config.toml
n_layer = 12
n_kv_head = 7
norm_place = "pre"
rope_base = 100000.0
rope_fraction = 0.25
qk_norm = false
extras = ["capped logits"]
init_std_down = 0.00424
beta1 = 0.93
decay_shape = "linear"
doc_mask = false
Each number is 500 + 40 x the weight over its row's rms, rounded and kept within 0 to 999. Layers, rows and columns count from 0. Numbers have three digits each. The size before them is the row's rms in percent of the matrix's.

# up: layer 4 MLP up, 896x448, rms 0.086, rows 801-835, columns 224-279
# down: layer 4 MLP down (transposed), 896x448, rms 0.0848, rows 801-835, columns 224-279
# gate: layer 4 MLP gate, 896x448, rms 0.0803, rows 802-836, columns 224-279
up801 097:494539493480454499485478465523509537576523472521510500493549583472447521546512457517567504501521444450503550517454513582481540407479468586518493556502460520483474565502
down801 106:476549507551514531477517506533508514572443555518522500467457447499494461468551417452480451458443468524458626508464467525578431522469567447472420522502580470478583446490
gate802 098:517543487421510474505433497479457496481561550507445503550505526479469464468465503494485472505505471481576508405557538553497503506442416536441524456496501528544566456492
up802 103:507530506519546521460498530511488557603507528495532589415447517482483510464516468533478457563510549540431462546424478492587587466554513552497508523478550533496449568488
down802 098:588549481514523454506440466457483495493534497470442497464511524423456480499484490511533518466498514468480547476429502487490486466451550477440475560505488529518616413497
gate803 097:506555473495554490532490443495476508466547502504485486517474447478521523463561462477555411482492531502455479548527501457543483477490514472508502480498617452501564462452
up803 104:501564356430482446458508550450508573492511478538527527500484492432467530440461498492495481493496425531525536514482496523495463448553492490514476449496512565515492458436
down803 103:556510464498495509513530517468555518553518423552547465517488443513480499423508541506515513489505543471535491483547492474469461507460592402402522431510597498447518417480
gate804 102:510543484507507501432533490466494524553482525605484573413570482549529522466501511455484506524620518563467484489524574469494502462535486464469529504487451493562517485527
up804 104:556445494494478519529488504525450569451511550497508566510392512457466480508522501431450504520469501496554524429406472487540592461474460512488562551473505466550505492443
down804 105:507531459479474448434527464529457502515429454552522490555475467457477520511474456503540487470467517492482528539415489515489393456525564501469462541550442548470511526510
gate805 097:470524565549576543518515465494509495512445501482546480491508524456565476522543477559500486445476520515543478477446538509511548501580469530516611572573510468530515515523
up805 104:423516497471487487459507465472532494429524513457496469482517545479481432474506508463525488457430460523541575545490511501563498496474531492518513461518469496438523531477
down805 105:458543495451530500511497474514454463528421478420542482527590460539510480497540484491487478511522469454582449554482511530463448394508456391513503518536506601492512523564
gate806 102:579533550543525417520528469452522515532522513513511552480458505499457492541509514552493502514476507556502452461497467461509488404392445486525467517511554580538426582492
up806 098:562547536530453449507474473505573561538471532495524482547421498539502472474533469549549574472483449508522448527466567425492467554516522499499539581582554540589599526545
down806 099:539507424484466504465581507501511468542484520439481490536523514547484490500551495568568449511528540491537494487541486543446529478520486491568523515477376496507462419515
gate807 100:497523493558506469543477544448533518472494517504615461479531471510527436542524529560576589493540433540542483558492525585463418454476505452494541523474525485530474514479
up807 098:555509544395484492502469542541460585480440460552513473536571532494537494472476447532586522511531441513534438484479480486511498476525490559535470569567557517546528453466
down807 104:497536486463491541557475547519518515455466510421518504447467450426538486512463405504488520416486491506423489459507543528502531442519525483502498521517505540480507518451
gate808 100:420538495464488544475476520473451469492540491488471557494509489449571479499485492480457473497551440500541494483599557513525491504527519489443514492580520452355449512439
up808 101:535600568482459516555511502501531413489524434504449499494486544603536576515561518530480515546513559507479544467492506497622469542489528439462530507486467489481624566481
down808 101:510452465508462476469449495523523451554496512449473480492516529511533522527401459470472534575436472481497506512441445514514543439500486522523496509465487484598460436572
gate809 102:478433496508503548500481505566490504474498498544515534468469489533479478434541530588492467421501577500541509518481517564628486412512509510565455487497465509499487575498
up809 093:530452503473477523503553561530418500505530465506556498447501520497497505506494434462540445483549489463556544480499530481557521484550538538553510512577469464528520516523
down809 100:461552507546486506539499465559508542451513488527493506481516489562419556514543544462471459522539525453535579471518515531538481498491512532518507448462399508519551507542
gate810 098:498451563520458443506505498470476495514484523534605533538501462469456443438533526498444554455450549495510477520512516491493518491463415490613427469516507497435489520438
up810 098:485479590535497502546489491491499554497457542484561509483494528508397545469486529473502546386502554482570473451508528535526565493440401447491544462484468523467528439456
down810 099:425497541531495452499535555532512503443575540542471528442496488428494543542541537521483497519444462476521538528486510508481535468528521578509471460523559549516384446486
gate811 101:432574507590511444513563485529508552459520455512539374470540454464496359535448452465440484469438518508423487426490475489500576521521496506516448493541469463479496494560
up811 109:469580524475529491558470516572375560485501446466576536494580541520474535490510458471474544427542561439451539579504555520476536522542545513494514501540517454478440482455
down811 105:542470587493489533509515481528551432538422507460546530533541485450544489548567514503493530418500515510514554466553582475566469502494477495506442498501511483511517453525
gate812 101:468470528494480516493543486472486523435506536502512545605489410509550511514438539558576490494445472505454463499480452497576495535516459486587593529461558535545533536393
up812 102:502561538459485459608565524507503513593499578533493498430478459469468494534553456483469505521503482484553494497449486490496484534510468572567534488460527506477480446511
down812 099:593471459430493539477453504494571461482508567532511530478515497496467555518495477441503494485515518456509504471476503458529473465539435555495458436506555543544479531475
gate813 100:516507585484493486440523563549577479511550513451456506419498471439522481541517482414495545526493497513578527532459496485441479449453511483501492435453497533488497501514
up813 104:458501484531534484535521460550492552546467525512516477495464514566489454532508535552574513486486492446473519546553525411470459500529454471409521454498506454471507494466
down813 101:555407506497485526495463555450489464535444432484530472492539476507409521464507495566428550467451589531455462516486474522531544449477523444566559474462425458530434496500
gate814 101:486446468573496468477568507468509568503476561492504491554493467501484461516585533510489585545510499501569466529531472552516446448476464507463482399477492539484491558432
up814 094:524530454529538528520551427450499529557479504489471541521491458532455467550534519487546492546511515462453529450567491528543534518543495471530453390488511448471469522485
down814 097:345492543499438501620422590554493541536539501519508507478495437522501483549482493454441517483564435516472484549444509544521480456452513475460479561508552543506497465465
gate815 096:416504461474500516465555478520447557421558465505466557483501524485476512532494558537519448538450515583519524496503491474509577449491483513511502531473450548516574461451
up815 094:474552536512545503478506561383529586479520497431471560509469492470514536453510533528549518492523454534444567555500463504518532564491465464477454561437524539480525557486
down815 096:515459589589450515534510474521539447449543458468476503456575492541453559535525573450543486463502573546537483438511486532509469502472483539576495500458524533567454561517
gate816 099:411540468509434460472499472560503465514449474507462424481495535454541527538537527532504521466461482592514425558497464529517532495487525518525518466496449626469473488448
up816 104:474443399454513501519583469521401490561439488535487522472541503469549492523482457531516396475533476459541469530462456453450484460528507546496475497480466471479433484471
down816 103:516436534584523456493426566532441476452486535494452514520524538500493456503530491574481520560452580478503428515508505537495511490489478521525492429515509461472579537589
gate817 098:472534456500460483560461539513447481507518538505481476492483526444542518407563540500533515448504413484517459437504477518551477523500529506465467524523572539508486516522
up817 097:497446551486471430529510482473453500468478507458492520637472507591482576554532437421524575530484517509529453447568479479482512502504437519521528582520492500436539500470
down817 100:490452461527490474471426553417497456483550493470503553476405469514492492414484521478485506499501497477495404528442532514468444511456508483478460546606546591527556541434
gate818 099:544524509500522448490495473580462604532529522481473543523525501477484487431567585449465532455495498526542467519461551527472450556487550487560499533441564480505504472477
up818 097:585459525544420422596528523466478548469533480454556527496446523544521505486526532537482456450512546461571456494482467513497516454543592583440520502614522472468417447579
down818 097:499548422494455432495445450461491487510504478498429472550531551496458511596466475488521511533538535491479501512456489475584501513488392403484499518539572496441483495503
gate819 099:480506531495538518548541558544473497469459559465422482449519465508481524532502605480479538533442455527519520513500463532562519499480488549440508582497487582464495544570
up819 099:530505520500414438553440472546495497495492497473502491493481431534516525437424528542505452576485435537498523565525486487499517524470486501482493605544498514476511529417
down819 096:473520481514587554491519495557479472572483513544520505523507563478455498461572492498435533453490459510561547542510527541481577464534510558478484511474541480497445479533
gate820 097:417516462540494465482491488441407499426501562507479544486448527513508505477466550520545484476475518525552480439443453484466497525502475517476544494442517568551433405524
up820 096:448469505506515546492509557499545451476535530511490395479555468502551549501518608422472534573570435587467549548498474485496521427444486486517433460508490491525477572528
down820 092:357455489511532430448494532465560499566425516520506469381524489508487544523456549564494553485455568491518553525396582517485513481489468499483547536515577481477511521503
gate821 104:543522469480503482542487428464466501498514511495508558509517444514451518576537508534540517462454498575499503496493514434531467527525485596497487485493495571527469530582
up821 103:483583609541441469512466542439547482477541540480453507466553510437459514460563495469517537541528525548437517560487595453549489499449496484510511469504475572531531491446
down821 098:523484463484595532480481571486524458543531447468446538479522479550503534564488561564468519504501455536532461474567577439533559517591492518511563505501477470532475543537
gate822 094:517554538539541515518551550540473546555508563510446551538510564506532500507468501443478527514490496514466488538528490558499473541434489541513436593468565509532501436553
up822 100:547489543547465519543482509393461481523495463539501508442463476507474545455490485504422511520524487439544447474459495538580496441529500491524524476526479535552436476566
down822 099:539528421546490482549570498461506503467500552463517508439553449475430457506456489548454524495523492438449522433562450432470453456517569522448553470497458518477466518469
gate823 103:446437456459526442464497413552469464575570486519537541567527456437504471565525570516447500521505534431506485582515504430586449484511605522527480497545558509480470580595
up823 096:529470556468543536536524477490465579495541537475467438515509457547498513543525586434436496531542457511490490443562476500496422499473514478401460569502522512507500506543
down823 098:499416522421509421448461528387551498491470536516464519418477530502499524458468494506463511561468526545474438568476546488537542506503468471526505532454445466449579521501
gate824 104:492498578451534563427572524510507505511488491484539493454587487480500517477455540559618536524534501495516469495500500524516497490481474493533515445519497491538520490464
up824 097:505496503515510479477393470464513504514498493538455540470496398527475511497411523453581468468489505449517488542531565520514495521508429505582503470493484491496561409513
down824 104:463475561472482449496455521489522453513456492522489506534515487542532549409519458546419493517467587497558507523567492499541443473551499573533502532500459534527509524492
gate825 094:438506527517531537513542451501526506519419455452414471579442515510547545498509561514537465492514520591487492500506389450534473476490497589510535378553548523565504509430
up825 103:543447515449527448585502445494527474560458492454523501512532514554484502446383564483461440524479508557554467479556572536517533435492560592504443498522479437523525489533
down825 101:408509456503457452503499473534584512456577488461459517461507532522514524477480433502495512485496466525452486514493510429484456575458564461530476520515547500497531419524
gate826 095:500483506502527458486526521532462499542487517456538548522456510472489565498524476403535533481542511466561520377471474458521543536500470547418533588510505510454512567471
up826 094:509496502470501499486546484434543503452490489518509493524503523482432492519437487489481462485510491497547533559505524467517568499520553517499491423561572545451496420514
down826 098:462539481499415578476512472557544503480557569523481485521541462535500417443513458513489482492489488415472491487566484545458455521490534573490478482526442484520540524480
gate827 100:420454463494490534514499495567493508486483494511478534509476453511503552540442546537487443442512478470558507499610471530539518495435533489442573464551488482460461429525
up827 103:508459478557479481530502486464549554474487557537450545491537486492507526534594478507474504436482494516540539465498528508543562481494456452545521505493607512517474463498
down827 103:458539504515511551582490545514495470525525515446508440547569488552452535418509524458480504480501536536490516559526456447527503548460488438478516473454494478536475455468
gate828 110:567465459484559533468486576495549485519505505493527471488505409434547496482488445484594491417499519563563488448538553476525467540490498518510430502523540500571505465473
up828 100:560548477543433550454459519506464453440418509502506533486472448515560515527502518473505495555462481524484483555449493485463496529520497459482529450475488511473520504556
down828 104:560459566439468450549514519508403520557471530479463498473533458475467434500445474479521518500494516500557479466464457483518455455565525513472463500493464527480516425442
gate829 105:471470491499496558442485512476530488508522517495512514569499471484538500456558509464493461487550452491491487574559437522544479387517487484551501554597512491539539536445
up829 107:445497578452496491477463468494498493479541494511512491533535506519495518575524459466479536531445492533495551459499558467431532483560525404482497488461463501495465459487
down829 105:430487440422462446556527451497461530481443499514524468545518458522478554454505484522423495501526480483518470509484520542468406488439511497472512474518492531557530508526
gate830 094:520508546533489524493526495540388474475461469510468417472478511533529487467404537424457457465480412429502554478507486500515559421561470475524471447427555547489488567530
up830 100:510514482499568453502544502476537527563514492448561507518451545487521507538604478512604507533501528531539513483531540490455525441408510520528484497536518560586484502489
down830 103:477475570510567445498510508487470467512473474464426476442421563454444417451520447510511528521457561503496450550459577499584513485497531490505582557481479507505544540484
gate831 102:530517523527514525469542458495441505469528484495475494466525538521601486504523513449440477476536501479476567487527483490472518594511488504496521476493433488499478492464
up831 098:523524527548517429476515519459490564569447504420505530490468510515453440569428504419538469481491463492484543556456512496471568452506485548434552499524435584552453493547
down831 100:559444439477492497468455580539532533490526426563515477493473476527505483458472497479524526534566474504548515498457488555518508529534466500403532482504485524483473446508
gate832 102:551453523545541551510515504424502493582578526520515482434496519501462488479450482527538528495461546460440476482543478501519485499530456470547517511441486512410529520584
up832 098:549513565548575483491431493554545510527530490460476452456567547511501565516492491435501508480556484503504491544501479423522473470456497462515421547502513478521533556495
down832 095:581498480515488481491520499502476536449486503499495444482574451498460488458513438538460454522416542503468497507556531554533460467548500539498469515475428519477486534552
gate833 104:500511461489521512485412579487409505472486484522493540552568529453533481492490501526395560557477519536525484477522525495498499495451551516495493481566504549509582525579
up833 109:430455509479420546503523548568505514484520447529538476553545531482431418510525538479488520476487418477543515455468526445529574522530543535498515409548504546493597475543
down833 105:515492440499521475510523496556522505524491541498540495533424399496478513572432543581507488534492549519512407532550498506502461536445529554422506522516442418521554576501
gate834 105:521537481497499533508456597503501511471539495437406526498466471424577526466440549447507580454438441478540502439443530531481513456507491476453533529486452552494514482568
up834 107:518523503546509484452492511576510404562519546463446495488474490509529472547487556500538496531472504462501513557493510498538523506465543534461554478442456540453480428455
down834 103:423555439465569500500541457504478500470494479472518539497514489502531564501504503534530532508480499460490507486494596558464494512509451487452506539522478526526505557556
gate835 100:529508574552453477510473554527450574459506474513544502554501591466520502491510590496522503494531493444465534462471530569516466487494503462450506474491479528425601437483
up835 103:452548523511498525495412510544397513483486509495497487545436537507612501598521457474566489408541549492414474442466520511601526517555498499430554503515485497512469456518
down835 099:469397475510441497513475552445518554489512483523450476474513423551460574479476480453487465498405531501500563480489467527401496596473446569556447502560518534482511589546
gate836 099:435524489456472511510546537490474494470543534440496468454420487468454446496478458485476497483550597466578530476542525548519417486537466517404518448533461487490492491431